Weights of a small transformer language model: MLP 384 squared ReLU, value embeddings.
Each number is 50 + 15 x the weight over its row's rms, rounded and kept within 0 to 99. Layers, rows and columns count from 0. The size before them is the row's rms in percent of the matrix's.

# layer 4 attention query, 128x96, rms 0.0611, rows 0-36, columns 0-95
103:59 06 52 42 53 45 66 63 64 60 44 38 59 42 33 55 76 55 40 47 42 57 45 46 42 60 48 45 80 64 42 35 32 47 51 54 73 77 45 19 36 60 49 54 42 32 42 64 34 55 32 46 61 62 35 24 71 45 53 40 73 58 44 47 50 67 44 56 38 23 71 48 60 54 42 46 94 70 60 45 69 52 78 84 38 62 40 79 64 62 75 48 43 49 43 56
096:49 20 70 49 50 31 68 69 67 67 48 66 69 64 44 48 46 78 22 23 58 45 56 36 49 50 51 66 57 72 49 23 39 63 65 50 43 45 72 48 66 43 63 82 45 43 46 54 46 40 43 57 68 45 44 55 52 51 53 27 52 36 60 62 54 41 64 81 47 34 87 51 43 71 60 60 57 69 35 67 46 56 50 72 40 41 42 59 27 77 83 61 31 35 22 66
101:64 27 35 38 42 42 66 47 77 65 27 35 55 53 43 56 55 68 33 27 55 60 45 41 50 38 48 63 94 40 47 29 50 45 84 37 54 52 45 44 40 84 54 57 29 58 37 51 36 36 41 52 69 57 54 36 76 74 62 60 54 41 55 62 61 53 66 69 37 43 58 55 44 84 66 62 68 83 68 53 79 51 46 67 42 60 37 19 45 55 52 43 32 45 27 54
100:52 63 24 60 44 68 42 37 67 40 30 23 20 39 45 43 54 33 60 78 21 40 57 52 52 32 38 56 58 17 34 64 37 33 58 49 53 71 57 31 29 54 41 46 46 39 32 44 59 49 54 54 43 75 66 28 63 48 45 37 53 55 25 41 35 54 37 07 58 43 37 63 59 51 51 62 55 29 52 39 57 39 57 72 58 78 40 44 62 17 51 77 28 49 54 34
102:40 48 26 81 64 67 33 71 59 35 53 43 46 32 39 42 47 36 42 95 47 31 77 60 69 38 42 56 17 27 45 61 41 52 23 74 38 59 37 57 45 39 31 44 30 51 41 40 59 42 41 42 36 71 53 20 54 46 46 34 48 55 36 52 27 44 30 33 59 35 48 76 57 42 51 58 44 22 33 61 54 54 59 49 78 68 42 65 60 28 33 64 61 46 67 50
110:29 19 28 47 54 50 14 55 44 51 68 78 25 39 45 39 49 40 41 63 33 41 78 54 65 50 56 47 35 32 53 63 58 52 35 63 42 56 27 53 62 81 37 67 34 56 61 54 72 57 48 39 40 59 56 30 65 52 41 48 24 54 54 28 35 69 27 26 71 44 54 39 32 53 63 52 75 67 67 48 46 34 44 58 25 84 62 50 57 25 40 36 64 43 32 54
103:44 62 42 72 41 51 42 68 69 20 53 56 40 41 50 58 35 28 61 88 61 39 67 85 57 42 40 61 32 58 56 58 60 48 29 65 18 63 30 57 43 41 37 77 23 59 54 45 47 59 38 58 31 75 61 27 32 55 37 67 38 64 44 88 40 36 64 46 58 34 44 64 60 59 54 44 48 31 52 72 62 55 65 55 64 57 25 67 66 35 28 53 50 62 57 35
113:55 33 36 44 50 88 51 50 43 40 82 41 49 41 48 45 49 58 46 74 53 34 62 59 41 22 50 63 46 55 66 66 68 34 38 65 49 69 25 56 61 48 30 67 38 70 19 25 48 23 63 42 47 42 47 34 58 40 49 56 30 61 47 63 47 42 55 52 51 68 51 62 40 43 73 90 34 53 55 59 61 67 45 35 56 60 43 63 67 61 27 72 75 36 06 45
109:57 54 85 74 73 45 33 49 57 56 57 57 52 14 69 51 29 57 64 86 66 48 67 61 75 58 45 58 37 68 73 43 93 60 33 53 25 71 26 48 42 45 49 37 39 66 63 57 50 51 44 45 41 54 54 34 65 39 40 54 55 66 61 62 32 44 37 51 56 51 85 52 52 49 42 71 45 50 29 51 26 65 63 39 78 56 52 62 61 38 31 39 53 33 61 29
107:36 69 68 42 55 29 64 66 51 31 17 47 54 64 66 73 41 39 58 33 65 75 42 36 38 58 41 54 47 55 57 42 41 56 66 14 35 57 61 34 40 48 74 26 57 22 53 52 30 91 59 62 34 68 64 70 45 41 42 53 57 48 46 51 73 36 48 76 50 30 57 45 52 68 40 64 58 54 38 56 54 69 77 47 59 37 59 25 72 25 69 57 37 61 70 48
122:41 77 39 47 49 44 49 67 46 45 32 49 58 68 78 53 51 38 60 40 86 36 51 54 47 61 53 24 58 36 25 48 20 28 58 45 54 40 59 50 46 57 58 23 75 43 59 33 37 73 62 55 48 50 49 57 43 52 46 39 31 53 22 35 53 53 46 51 67 31 25 57 77 49 31 44 64 35 16 42 50 56 52 60 41 59 73 70 57 31 95 51 29 55 80 56
119:58 68 48 67 90 33 39 47 50 46 10 39 53 58 59 52 32 35 69 63 58 40 48 48 75 60 60 39 55 67 30 55 53 64 36 62 66 52 37 47 33 35 62 36 62 35 61 44 33 58 41 43 43 52 53 65 61 54 42 33 36 61 36 52 77 37 36 68 70 21 32 56 74 43 27 48 45 20 07 60 54 51 62 38 49 36 31 65 59 16 66 39 44 50 49 48
100:29 33 28 56 37 47 49 61 55 72 59 31 71 39 31 42 47 49 31 54 53 74 70 65 56 60 58 70 45 54 88 38 51 48 39 59 40 56 22 50 56 40 51 59 32 31 23 37 65 50 30 40 63 36 57 44 39 27 57 45 47 50 59 46 45 31 77 51 25 64 45 46 29 07 71 50 53 71 87 67 44 57 34 56 42 60 35 45 53 68 27 44 61 47 24 54
071:60 75 36 80 66 40 45 48 56 59 54 43 44 52 25 32 38 38 61 75 26 75 39 44 45 47 68 46 55 25 29 61 27 38 38 42 25 66 66 37 57 21 49 46 46 40 39 75 81 62 46 73 53 44 73 38 32 55 30 34 30 66 51 57 26 42 33 51 48 57 50 66 47 47 51 27 44 66 42 46 49 59 65 81 48 51 27 41 17 41 72 67 39 44 51 56
076:22 62 67 28 36 25 55 37 36 53 63 24 50 56 51 45 57 52 84 31 42 34 45 57 49 29 61 80 44 75 76 32 51 55 56 48 39 65 32 40 28 57 79 67 43 53 44 31 58 61 43 54 45 50 18 58 47 50 75 56 64 53 63 51 25 27 57 29 37 40 45 51 26 77 62 30 44 32 28 70 52 52 64 82 64 54 64 52 35 47 56 51 55 54 54 32
092:78 57 33 15 58 30 60 42 35 38 55 06 36 49 36 47 39 41 82 57 46 40 49 36 46 59 61 66 22 44 44 55 41 67 54 56 62 54 42 27 52 64 49 31 61 60 67 45 61 34 73 55 79 50 44 62 57 50 41 66 32 62 56 22 76 51 50 41 67 54 68 52 56 53 53 72 51 58 49 48 61 44 50 64 39 80 74 54 42 61 34 81 74 38 43 19
108:61 12 52 83 40 25 50 52 78 47 44 71 74 55 46 58 52 53 37 53 66 44 46 77 47 60 47 53 70 44 51 23 38 40 49 56 65 49 40 32 37 57 58 65 21 68 44 47 69 31 52 18 55 87 55 46 36 70 49 60 52 33 36 56 59 32 81 58 37 27 60 56 63 55 48 60 49 49 47 70 65 44 47 82 54 43 75 41 65 68 46 43 30 34 29 49
098:80 43 38 68 49 31 64 50 63 24 32 56 75 61 64 76 32 61 57 42 76 26 58 49 47 57 49 53 70 46 58 56 50 43 72 62 44 38 35 63 46 42 43 41 35 72 45 49 28 50 46 40 38 52 59 82 47 64 64 73 48 51 74 44 70 40 56 67 47 52 59 41 43 70 60 37 43 54 31 60 73 47 33 51 75 27 63 17 38 73 00 47 62 51 56 46
100:53 14 58 58 39 26 55 44 91 37 51 65 81 65 53 69 39 72 51 49 65 56 45 66 48 52 44 66 68 62 47 25 31 40 74 53 51 51 45 59 60 39 62 39 44 76 44 56 58 35 45 26 43 58 72 61 47 62 56 75 55 32 63 59 77 47 79 88 41 39 43 42 37 60 48 61 49 52 43 71 60 60 34 42 59 21 71 39 37 65 36 40 33 61 30 46
101:32 47 20 36 44 64 66 55 55 70 49 77 56 51 43 39 76 81 47 42 35 50 49 70 60 20 51 63 69 54 27 37 38 50 52 59 56 36 69 65 50 43 48 63 48 42 31 70 58 14 33 49 63 44 63 47 70 40 47 39 45 42 50 65 37 85 67 56 50 46 65 50 33 67 64 76 41 75 65 58 49 45 72 55 51 51 41 29 19 66 48 77 42 35 16 50
099:48 55 36 48 35 82 70 50 29 64 45 52 50 60 40 53 61 87 40 28 67 56 57 12 60 44 52 56 70 43 42 62 62 53 57 67 41 51 53 49 51 61 41 61 58 52 54 58 58 22 45 76 79 38 21 60 49 55 44 46 41 37 55 40 28 74 49 52 54 51 57 49 20 52 79 68 58 80 70 56 54 59 26 44 40 52 56 40 31 42 59 74 73 48 27 87
114:59 60 54 50 45 40 72 34 35 58 76 35 32 50 62 64 74 77 34 38 29 45 54 28 59 33 32 38 82 39 32 38 58 42 68 30 59 30 75 54 42 68 57 62 59 42 30 73 71 33 48 65 46 19 50 42 57 50 50 41 68 43 48 39 35 94 48 50 51 67 65 46 46 70 74 48 42 63 55 68 45 70 61 53 24 48 54 51 32 36 61 51 25 43 28 48
114:56 31 37 60 40 58 63 55 45 53 61 58 54 22 30 43 58 78 39 63 56 38 51 52 30 57 50 63 58 40 33 44 61 21 52 48 65 45 67 37 46 47 47 43 49 54 32 24 48 23 53 66 93 32 52 22 42 68 60 34 38 42 57 45 26 38 77 24 23 60 58 53 48 33 94 71 63 65 76 70 55 56 42 43 60 37 55 51 41 37 51 63 55 50 35 71
116:35 52 48 25 43 43 72 25 52 49 75 48 45 46 34 44 65 77 48 22 44 52 12 24 21 58 46 46 57 42 36 38 37 45 80 28 56 63 73 59 59 85 29 64 38 34 34 69 62 34 67 53 78 45 31 71 61 46 76 42 56 44 53 34 36 60 67 51 46 66 53 44 46 59 52 66 32 71 70 36 54 57 52 57 39 57 47 28 43 69 53 57 43 47 29 53
121:47 11 44 55 35 60 43 32 58 48 71 82 57 20 34 28 50 71 19 68 37 41 56 43 57 41 36 60 67 58 66 66 64 56 49 48 52 48 42 63 55 47 36 71 27 51 24 49 56 29 61 36 34 69 43 30 60 58 53 56 69 43 62 66 26 52 52 40 35 59 55 61 25 63 79 43 55 63 71 32 48 53 67 52 66 40 50 47 29 63 10 62 49 63 29 63
084:72 70 75 55 58 38 46 48 58 44 32 50 34 57 85 55 35 22 60 61 81 52 39 43 49 47 88 38 51 53 51 40 64 74 49 34 20 83 41 45 31 54 39 13 51 60 54 34 47 53 39 69 66 40 54 47 43 55 65 40 55 66 46 50 56 54 48 55 44 31 34 48 58 67 46 56 55 35 20 33 49 57 46 85 57 22 28 48 22 39 56 51 47 51 29 34
088:73 57 53 58 63 39 41 59 82 34 10 56 45 47 65 48 46 37 46 55 44 56 42 60 60 68 42 47 10 60 54 55 36 65 51 62 30 43 54 27 75 54 35 58 63 36 66 49 29 76 75 36 31 68 37 56 61 58 45 37 53 58 38 64 58 27 71 28 54 40 61 26 89 60 38 62 61 27 43 45 47 56 73 54 70 53 36 56 42 53 23 32 62 69 57 48
078:53 57 48 40 78 50 61 34 54 39 74 72 16 58 42 44 69 47 56 41 34 62 61 32 73 23 60 67 42 57 37 62 38 76 64 53 51 58 69 51 38 44 48 98 33 66 56 64 44 35 41 64 58 53 80 64 53 60 39 51 77 55 59 63 57 66 36 72 52 66 40 58 43 72 64 66 45 63 68 50 61 53 40 34 51 49 29 17 46 41 51 68 71 40 42 21
086:75 27 67 26 61 40 25 23 59 44 55 54 44 57 28 45 40 53 75 49 47 54 11 20 39 38 37 36 58 49 16 46 48 67 67 63 60 53 45 38 60 63 48 40 35 44 50 24 61 58 61 45 51 70 35 65 60 68 69 71 51 67 25 28 39 32 45 42 53 82 51 49 63 80 62 57 70 75 59 28 43 51 53 37 61 41 57 41 62 59 54 70 49 35 41 37
095:66 50 61 44 60 42 46 49 27 58 59 56 56 43 53 34 58 31 36 52 46 48 50 60 26 46 68 48 51 89 43 26 38 32 63 43 37 56 73 42 57 72 35 36 72 53 29 70 48 50 77 67 42 34 96 62 67 67 28 26 34 59 54 60 69 53 38 78 74 53 41 68 33 48 43 15 41 67 46 37 45 34 60 54 55 36 55 62 40 45 41 78 68 45 43 48
074:47 50 51 39 35 47 50 68 82 53 34 67 62 66 39 29 52 54 45 59 36 31 49 55 42 19 34 59 36 45 11 46 39 32 43 42 57 53 91 28 54 47 58 49 43 47 64 49 41 79 25 38 27 91 49 34 53 57 47 64 42 34 47 49 24 52 44 35 39 52 39 30 50 74 54 55 64 55 52 38 53 55 79 63 36 52 67 55 33 61 29 21 40 29 67 39
079:86 42 40 45 83 52 27 55 41 65 41 40 45 56 52 34 67 71 53 28 30 49 14 57 39 23 56 37 35 64 47 55 27 55 57 53 40 60 52 49 49 47 72 14 39 46 37 56 43 55 44 42 76 55 73 65 45 52 61 41 47 36 43 71 37 56 53 65 46 69 62 44 58 49 65 10 41 61 14 73 36 50 53 41 48 52 30 51 30 46 29 49 36 28 74 58
090:22 32 69 57 14 65 48 58 75 43 57 60 40 55 79 68 56 46 40 55 46 75 57 51 65 55 51 55 72 27 52 54 68 34 79 41 45 56 56 43 61 81 42 54 61 59 59 46 58 72 39 94 28 62 50 16 50 69 58 63 67 73 44 47 48 66 69 49 61 23 41 42 39 38 69 56 47 48 48 31 57 40 38 31 35 51 48 36 67 52 64 39 69 35 34 58
088:54 72 55 87 37 56 41 52 54 58 13 49 39 44 32 49 38 59 76 77 65 47 34 70 70 47 62 56 37 28 51 81 63 15 59 28 47 38 68 33 55 33 60 39 58 41 67 51 55 53 49 53 67 42 54 16 48 56 36 50 28 48 56 68 33 38 50 35 37 64 55 69 48 50 64 37 57 61 32 37 31 68 66 60 58 56 53 36 25 55 48 44 28 16 36 40
098:42 54 40 53 34 46 48 39 61 59 15 56 60 56 30 50 66 36 45 67 43 21 52 60 49 74 40 65 57 34 57 42 81 43 42 54 51 56 75 67 36 46 39 57 49 45 44 49 58 56 52 25 34 80 12 43 57 26 39 38 25 41 55 57 41 28 49 57 34 60 59 41 82 40 65 90 55 46 40 48 59 85 40 41 41 51 43 50 66 55 25 25 76 42 35 48
089:56 39 51 40 38 46 36 29 29 32 70 44 26 40 45 49 31 56 62 48 51 27 61 79 42 53 33 70 42 75 77 44 27 58 44 51 54 20 51 56 63 59 59 35 56 63 29 19 23 53 60 20 56 43 44 58 48 37 55 52 28 78 24 75 62 48 52 29 35 74 47 52 61 40 39 36 71 32 60 35 56 70 34 43 57 50 29 48 72 55 66 66 29 54 35 54
084:41 36 82 50 29 42 43 37 46 63 68 27 59 39 64 50 62 49 51 41 45 85 48 69 67 60 49 58 66 54 87 50 46 34 62 37 21 65 67 36 26 55 47 65 30 35 58 49 60 67 54 38 61 37 28 53 52 49 52 56 78 17 78 73 62 21 62 46 36 49 44 50 60 51 48 45 48 55 70 58 88 51 41 55 55 61 49 57 66 30 40 68 71 75 55 56
# layer 4 attention key, 128x96, rms 0.0615, rows 0-35, columns 0-95
103:41 54 32 42 49 38 36 60 67 04 27 61 53 54 60 50 58 62 47 54 59 43 58 51 49 92 42 36 59 72 53 60 47 50 37 57 36 47 29 45 31 37 57 24 85 49 47 61 45 41 47 33 46 59 53 51 36 66 47 58 49 15 49 31 88 48 44 33 72 55 32 79 62 50 46 55 60 41 60 15 31 41 51 43 78 48 15 53 64 56 42 61 38 55 57 41
072:62 59 41 60 43 77 51 29 82 59 57 36 48 67 45 70 64 66 43 43 50 36 41 30 48 67 34 31 64 31 63 62 73 38 64 17 79 67 30 58 55 58 51 42 45 64 34 62 53 32 37 53 37 62 49 43 55 55 29 51 31 49 50 33 64 28 58 23 52 47 64 44 15 61 64 52 36 43 51 70 73 35 44 61 58 49 20 51 36 25 51 61 64 89 52 44
090:42 51 79 42 48 60 59 48 49 74 61 66 36 42 48 50 63 52 38 34 52 56 44 24 70 55 58 43 23 47 62 69 57 71 32 31 55 65 52 52 62 36 56 60 44 27 33 76 73 36 41 70 52 32 43 30 40 15 39 32 30 77 54 48 45 73 38 42 49 31 62 80 36 70 66 54 46 53 55 41 73 48 64 91 44 50 36 79 37 38 63 49 35 54 51 69
096:40 30 47 57 63 58 28 33 45 31 43 17 39 72 45 55 47 41 51 56 53 67 59 52 18 47 24 28 22 55 67 72 31 48 50 43 57 82 37 33 38 38 29 42 55 34 76 36 33 60 55 27 35 54 62 24 64 66 50 71 73 62 30 52 67 43 52 74 29 59 54 69 61 43 43 14 43 37 56 42 41 69 50 45 68 52 54 42 76 45 33 61 57 51 50 47
090:48 39 20 74 62 31 37 71 66 35 33 33 50 36 33 61 53 35 47 72 28 41 64 46 59 41 46 49 43 60 60 78 34 63 42 66 40 26 29 47 08 53 39 54 52 26 66 35 24 55 44 45 47 78 57 33 47 67 42 66 41 38 51 67 85 30 55 55 54 49 59 72 59 57 58 49 55 67 40 34 17 80 53 37 56 56 32 63 56 48 47 61 54 45 64 36
098:66 28 58 22 46 74 27 53 69 73 59 42 80 34 29 62 33 36 57 38 51 20 51 48 60 44 68 50 41 53 67 47 80 74 54 52 50 26 48 64 54 39 59 55 45 28 68 46 67 46 73 46 43 51 36 47 80 70 70 58 39 54 53 47 60 65 45 67 47 38 66 37 46 66 44 36 46 71 44 34 29 76 59 55 75 54 53 74 70 56 46 55 62 38 27 83
096:25 57 06 67 62 46 18 75 70 53 73 64 12 53 36 65 68 42 38 58 54 62 35 57 40 32 28 32 43 64 66 54 53 44 37 49 58 52 47 40 28 43 44 28 46 45 66 46 37 62 36 44 59 53 62 48 64 47 38 78 54 57 66 49 44 43 67 45 43 42 76 48 50 38 41 27 64 70 39 71 49 71 35 43 55 39 31 71 79 31 52 39 66 40 31 37
103:44 75 48 29 18 68 59 49 43 38 54 61 53 46 33 42 61 66 35 42 36 63 46 33 45 30 27 52 30 45 75 52 69 57 38 44 50 50 31 47 87 58 43 40 37 57 31 45 65 41 54 33 62 30 43 35 46 22 80 29 69 48 51 55 52 67 49 19 33 62 58 59 31 38 45 41 38 53 53 52 57 31 53 51 61 44 04 83 24 44 37 72 54 44 58 41
094:53 69 57 35 69 43 68 62 56 61 58 50 11 49 42 39 39 77 33 50 74 45 37 41 42 68 36 39 48 73 61 50 50 38 46 57 54 54 43 68 58 47 41 61 48 78 35 60 15 39 72 72 21 54 47 68 58 66 79 55 70 36 52 48 55 63 45 49 70 42 53 48 46 21 35 45 54 54 12 49 49 58 55 30 74 19 47 75 53 36 34 39 42 47 67 72
112:64 75 46 90 65 17 44 56 59 72 46 36 22 74 46 43 49 32 69 66 67 54 58 53 29 35 19 35 73 71 60 50 41 33 18 47 41 54 68 58 33 35 56 41 47 56 55 44 42 62 48 45 35 66 60 65 78 67 22 53 53 55 67 61 58 34 47 56 51 41 48 43 40 54 42 63 63 43 41 59 29 71 53 45 48 33 54 24 32 32 48 22 33 55 44 35
108:59 70 45 78 58 45 59 67 55 71 42 61 36 50 44 51 42 47 51 31 68 70 43 46 61 55 45 36 71 67 48 46 43 20 41 59 56 57 66 44 40 49 76 58 40 73 57 60 52 67 55 58 29 59 67 53 71 78 39 71 48 43 37 58 50 54 69 51 61 28 45 37 44 61 27 33 68 27 16 49 28 76 49 23 36 46 73 73 58 29 93 31 39 45 45 60
134:75 85 18 66 92 25 22 55 51 38 24 57 50 44 47 48 31 47 54 68 71 48 60 67 73 75 66 46 55 70 38 54 38 54 33 54 44 50 45 47 49 39 47 84 49 60 71 56 33 62 48 46 53 55 68 51 50 58 31 51 56 62 47 59 46 37 29 49 62 39 62 51 73 60 34 48 41 35 20 66 41 63 68 43 60 41 58 54 47 35 74 20 47 32 72 55
100:63 61 44 58 55 50 76 47 58 43 51 53 78 59 32 50 63 47 33 68 36 32 38 57 56 48 60 29 13 55 49 38 54 69 39 33 49 40 41 56 43 42 46 47 55 23 55 12 31 36 23 10 71 39 31 62 30 49 54 22 30 56 68 27 48 40 61 68 32 67 62 64 44 20 60 57 41 65 60 31 48 28 52 34 47 46 41 48 44 76 29 39 49 36 48 39
097:67 78 47 49 65 55 37 57 45 47 66 55 65 44 46 94 57 53 62 65 62 54 37 26 51 40 47 28 40 20 32 53 63 61 16 53 64 73 31 31 43 53 48 76 55 32 57 40 47 56 25 47 66 63 37 40 51 68 30 16 21 50 53 40 35 34 19 45 65 48 45 40 59 61 34 38 41 54 24 58 56 59 39 52 37 32 82 52 66 39 42 53 65 58 60 59
097:59 72 36 59 51 45 35 46 83 45 21 65 54 51 35 32 51 34 57 31 44 32 50 44 57 48 79 75 60 66 53 56 44 44 48 37 52 55 44 31 48 25 66 32 61 31 68 68 53 43 57 44 72 77 51 51 26 33 54 27 46 53 59 64 24 53 86 49 27 60 76 63 69 76 69 70 51 37 39 46 41 75 59 64 62 73 31 59 63 57 49 32 32 42 40 42
102:78 61 77 21 38 62 57 32 78 54 47 29 48 32 29 46 48 17 60 60 60 59 48 54 48 71 67 49 30 58 49 51 45 58 47 26 86 44 67 39 62 59 63 37 40 70 48 47 59 49 68 58 33 53 47 37 70 41 31 38 39 69 29 64 50 70 38 48 63 50 38 36 74 70 72 33 61 40 36 42 54 53 63 73 43 54 35 78 35 48 39 25 34 22 57 59
092:49 79 69 34 58 51 58 52 09 66 59 12 49 41 37 41 21 53 29 71 54 47 42 30 62 68 60 48 46 47 51 57 50 82 43 31 45 49 86 51 63 31 28 48 27 55 47 39 47 46 54 75 57 25 33 51 48 39 37 25 32 60 53 38 53 56 41 49 43 59 66 67 65 57 63 35 28 61 35 51 64 54 44 65 31 44 49 94 50 56 59 38 46 49 34 44
092:66 47 60 54 60 65 58 66 25 74 79 49 51 49 36 43 34 84 29 19 68 44 52 67 78 49 67 79 66 50 56 37 72 49 79 57 47 12 53 62 72 45 54 52 25 57 38 50 56 31 68 60 51 43 34 54 60 31 79 43 53 42 80 55 29 54 57 40 69 40 51 11 44 58 64 63 42 56 47 54 49 60 49 60 48 75 59 44 36 60 46 60 51 48 39 59
095:57 41 51 53 43 48 58 41 52 57 78 88 58 59 56 32 56 73 36 27 66 39 49 47 41 30 53 56 66 35 45 33 51 21 71 53 49 44 52 66 59 44 63 49 24 60 64 30 71 50 80 50 37 26 42 62 79 43 62 59 56 51 62 44 31 29 68 52 42 49 77 20 26 53 42 63 51 57 47 76 80 39 38 43 59 53 43 49 20 44 65 31 64 67 24 63
094:55 47 78 44 22 64 68 31 67 51 67 63 62 49 46 56 66 69 62 48 38 44 37 48 67 50 38 65 64 13 67 36 51 46 47 38 40 63 24 45 60 55 45 24 27 70 39 72 82 29 43 46 37 62 36 38 49 48 33 50 49 42 45 17 38 35 42 36 38 50 67 51 21 76 42 49 38 62 60 49 64 47 70 69 67 63 26 52 41 59 49 51 45 84 72 30
092:36 50 81 60 27 67 67 29 49 65 46 57 40 68 36 62 61 69 18 24 24 38 36 30 60 66 38 43 48 52 58 24 45 72 54 44 35 52 37 57 51 59 51 53 44 55 15 39 59 28 55 45 58 30 59 62 34 44 62 34 71 53 25 30 47 57 62 20 51 51 65 61 23 46 61 45 49 51 63 42 63 31 27 66 39 36 23 65 34 54 59 72 34 61 33 32
114:55 54 46 30 47 51 33 44 38 66 59 65 54 51 23 51 50 59 46 21 31 55 30 43 42 46 45 43 43 31 61 31 51 66 53 46 73 40 41 78 76 48 47 49 28 44 26 53 66 69 61 49 74 38 50 30 59 32 62 16 32 54 29 27 45 41 22 35 50 43 41 71 54 60 59 31 66 70 48 78 60 46 48 74 28 75 38 79 35 67 48 59 31 49 55 25
108:39 76 61 49 27 53 80 31 49 72 37 59 65 45 43 46 39 73 54 17 40 45 38 53 53 26 37 66 40 43 58 34 66 58 61 28 50 65 43 41 73 43 70 44 63 60 26 47 43 20 50 27 76 24 45 50 35 29 70 24 51 41 39 54 46 53 48 68 21 72 64 68 46 50 48 57 67 73 47 77 50 60 66 63 47 47 34 48 36 58 31 71 26 55 40 52
109:54 58 47 34 45 36 36 36 45 45 48 49 88 57 41 63 56 44 42 41 36 34 29 32 31 56 40 72 20 21 41 51 56 39 55 51 64 63 52 41 61 72 62 36 22 36 56 63 53 50 66 24 83 46 45 27 47 45 76 22 37 39 52 44 56 38 51 42 33 62 48 56 44 23 63 37 61 51 91 56 56 47 63 39 55 82 38 43 32 40 34 40 63 75 50 26
115:40 44 60 27 36 71 77 44 40 31 56 37 44 53 41 46 47 64 55 55 21 44 67 42 51 32 51 68 45 40 73 46 51 75 65 40 36 49 19 60 73 46 25 45 51 34 29 52 70 36 54 50 69 44 43 41 43 32 60 32 60 50 45 21 46 54 49 42 34 41 47 64 43 49 49 57 29 57 75 44 46 07 35 65 65 47 16 49 39 52 38 88 55 74 75 33
098:31 56 12 27 55 34 20 59 32 33 45 52 22 61 39 36 45 49 69 23 51 51 44 59 58 62 81 45 34 44 32 36 52 51 57 29 48 57 57 41 55 57 37 25 50 83 34 68 28 49 57 63 48 56 55 59 55 65 76 58 48 39 51 67 36 60 59 40 59 48 30 49 42 50 57 69 68 46 68 61 71 60 28 48 56 15 58 48 38 26 34 71 59 52 27 80
104:65 75 48 22 59 62 68 60 31 83 49 71 25 53 69 46 26 67 40 35 46 67 36 42 58 62 49 32 58 60 62 47 41 25 59 46 49 31 71 45 73 39 69 51 45 78 34 71 36 63 43 61 09 63 63 68 86 65 42 72 37 42 45 48 51 53 39 40 68 50 35 35 32 57 37 38 53 38 62 46 51 60 36 29 55 44 50 47 39 30 24 38 45 57 36 60
098:39 54 51 35 21 74 44 68 57 37 58 58 58 40 42 54 69 40 38 37 23 71 71 61 59 50 41 29 42 37 85 52 48 30 34 58 72 51 43 39 47 62 75 41 22 59 35 54 63 43 29 81 50 51 48 50 47 43 36 22 41 36 56 64 36 57 61 39 55 62 52 67 20 59 64 51 48 69 67 70 40 58 68 61 46 72 34 60 30 62 45 59 72 45 33 89
103:77 58 52 57 60 52 35 32 79 44 48 53 45 71 49 63 36 52 82 31 75 30 49 43 57 73 55 52 42 43 52 40 60 32 32 46 86 52 59 51 40 25 74 58 62 57 51 79 20 51 57 38 55 52 57 77 74 64 29 45 57 43 40 33 32 38 42 41 63 36 66 70 69 53 27 44 52 41 34 52 61 68 58 57 53 14 59 48 66 31 63 47 34 63 78 62
104:42 59 44 54 53 39 50 59 67 60 88 76 48 19 53 21 98 44 60 53 51 67 30 32 47 39 31 26 61 62 47 37 30 55 28 55 45 52 61 36 45 55 48 55 40 65 30 76 57 36 36 78 47 46 71 69 59 25 49 36 31 60 64 66 41 58 43 37 65 51 46 54 42 39 53 41 30 57 28 59 54 66 39 77 53 48 51 67 37 56 56 63 38 76 64 71
096:62 67 55 39 63 51 63 52 44 56 61 30 68 40 65 42 47 69 71 59 26 59 39 20 34 28 47 74 56 41 62 61 58 40 33 70 41 68 39 51 49 34 51 70 35 48 46 37 74 42 51 46 24 29 48 72 56 34 33 59 25 66 47 31 34 43 72 57 40 39 64 46 57 51 50 55 59 27 51 52 27 63 59 69 45 62 39 45 99 30 32 60 42 78 41 51
095:51 51 69 68 36 59 25 74 45 89 42 86 65 55 45 26 51 24 82 63 50 43 46 42 25 42 62 57 56 37 44 67 58 54 55 52 52 54 60 45 47 63 39 24 57 33 48 60 55 50 51 37 55 50 50 71 49 48 69 31 41 68 75 48 28 25 68 24 40 75 72 41 56 53 67 52 38 51 62 84 66 76 38 59 41 77 52 36 58 66 58 52 57 65 40 52
104:56 51 30 72 42 69 36 44 57 40 91 45 43 60 56 53 81 68 68 33 59 59 37 38 65 52 56 36 55 73 47 41 40 61 40 67 41 57 34 60 36 33 64 78 54 28 68 42 63 55 57 55 71 53 33 62 36 61 39 55 70 55 51 51 66 40 37 58 44 20 33 62 67 50 24 45 52 52 37 36 38 62 44 60 49 01 73 79 48 45 57 31 65 49 58 24
097:46 61 71 63 59 40 33 58 19 20 38 66 26 31 45 17 42 48 55 36 51 48 53 36 73 71 59 59 43 22 38 72 63 42 55 46 64 61 47 59 51 59 59 63 39 35 78 43 64 54 48 57 42 55 37 20 34 73 59 22 54 65 32 48 36 72 50 68 50 50 77 26 54 50 43 51 54 59 75 62 64 45 38 43 67 56 51 37 70 84 39 51 70 44 71 69
089:74 50 45 51 45 23 60 55 54 26 23 41 61 46 74 43 57 58 32 61 61 43 51 11 53 73 20 55 42 42 25 45 38 55 36 54 22 61 34 35 58 19 59 67 34 53 67 25 53 59 34 61 45 57 52 31 59 21 36 52 53 57 45 25 42 39 36 44 45 59 60 62 63 52 31 63 61 38 54 28 47 39 34 34 49 55 39 64 75 48 26 82 39 41 75 61
095:69 72 37 65 73 57 06 54 68 22 71 80 46 61 53 34 46 44 47 54 60 32 53 64 52 79 56 46 27 60 51 51 47 57 50 44 61 45 61 52 47 34 44 42 58 42 46 99 44 42 45 30 71 65 63 56 58 41 50 45 56 73 60 72 56 49 24 45 24 59 65 52 61 52 56 25 66 56 59 44 77 43 22 42 55 49 51 43 47 67 41 43 45 20 63 69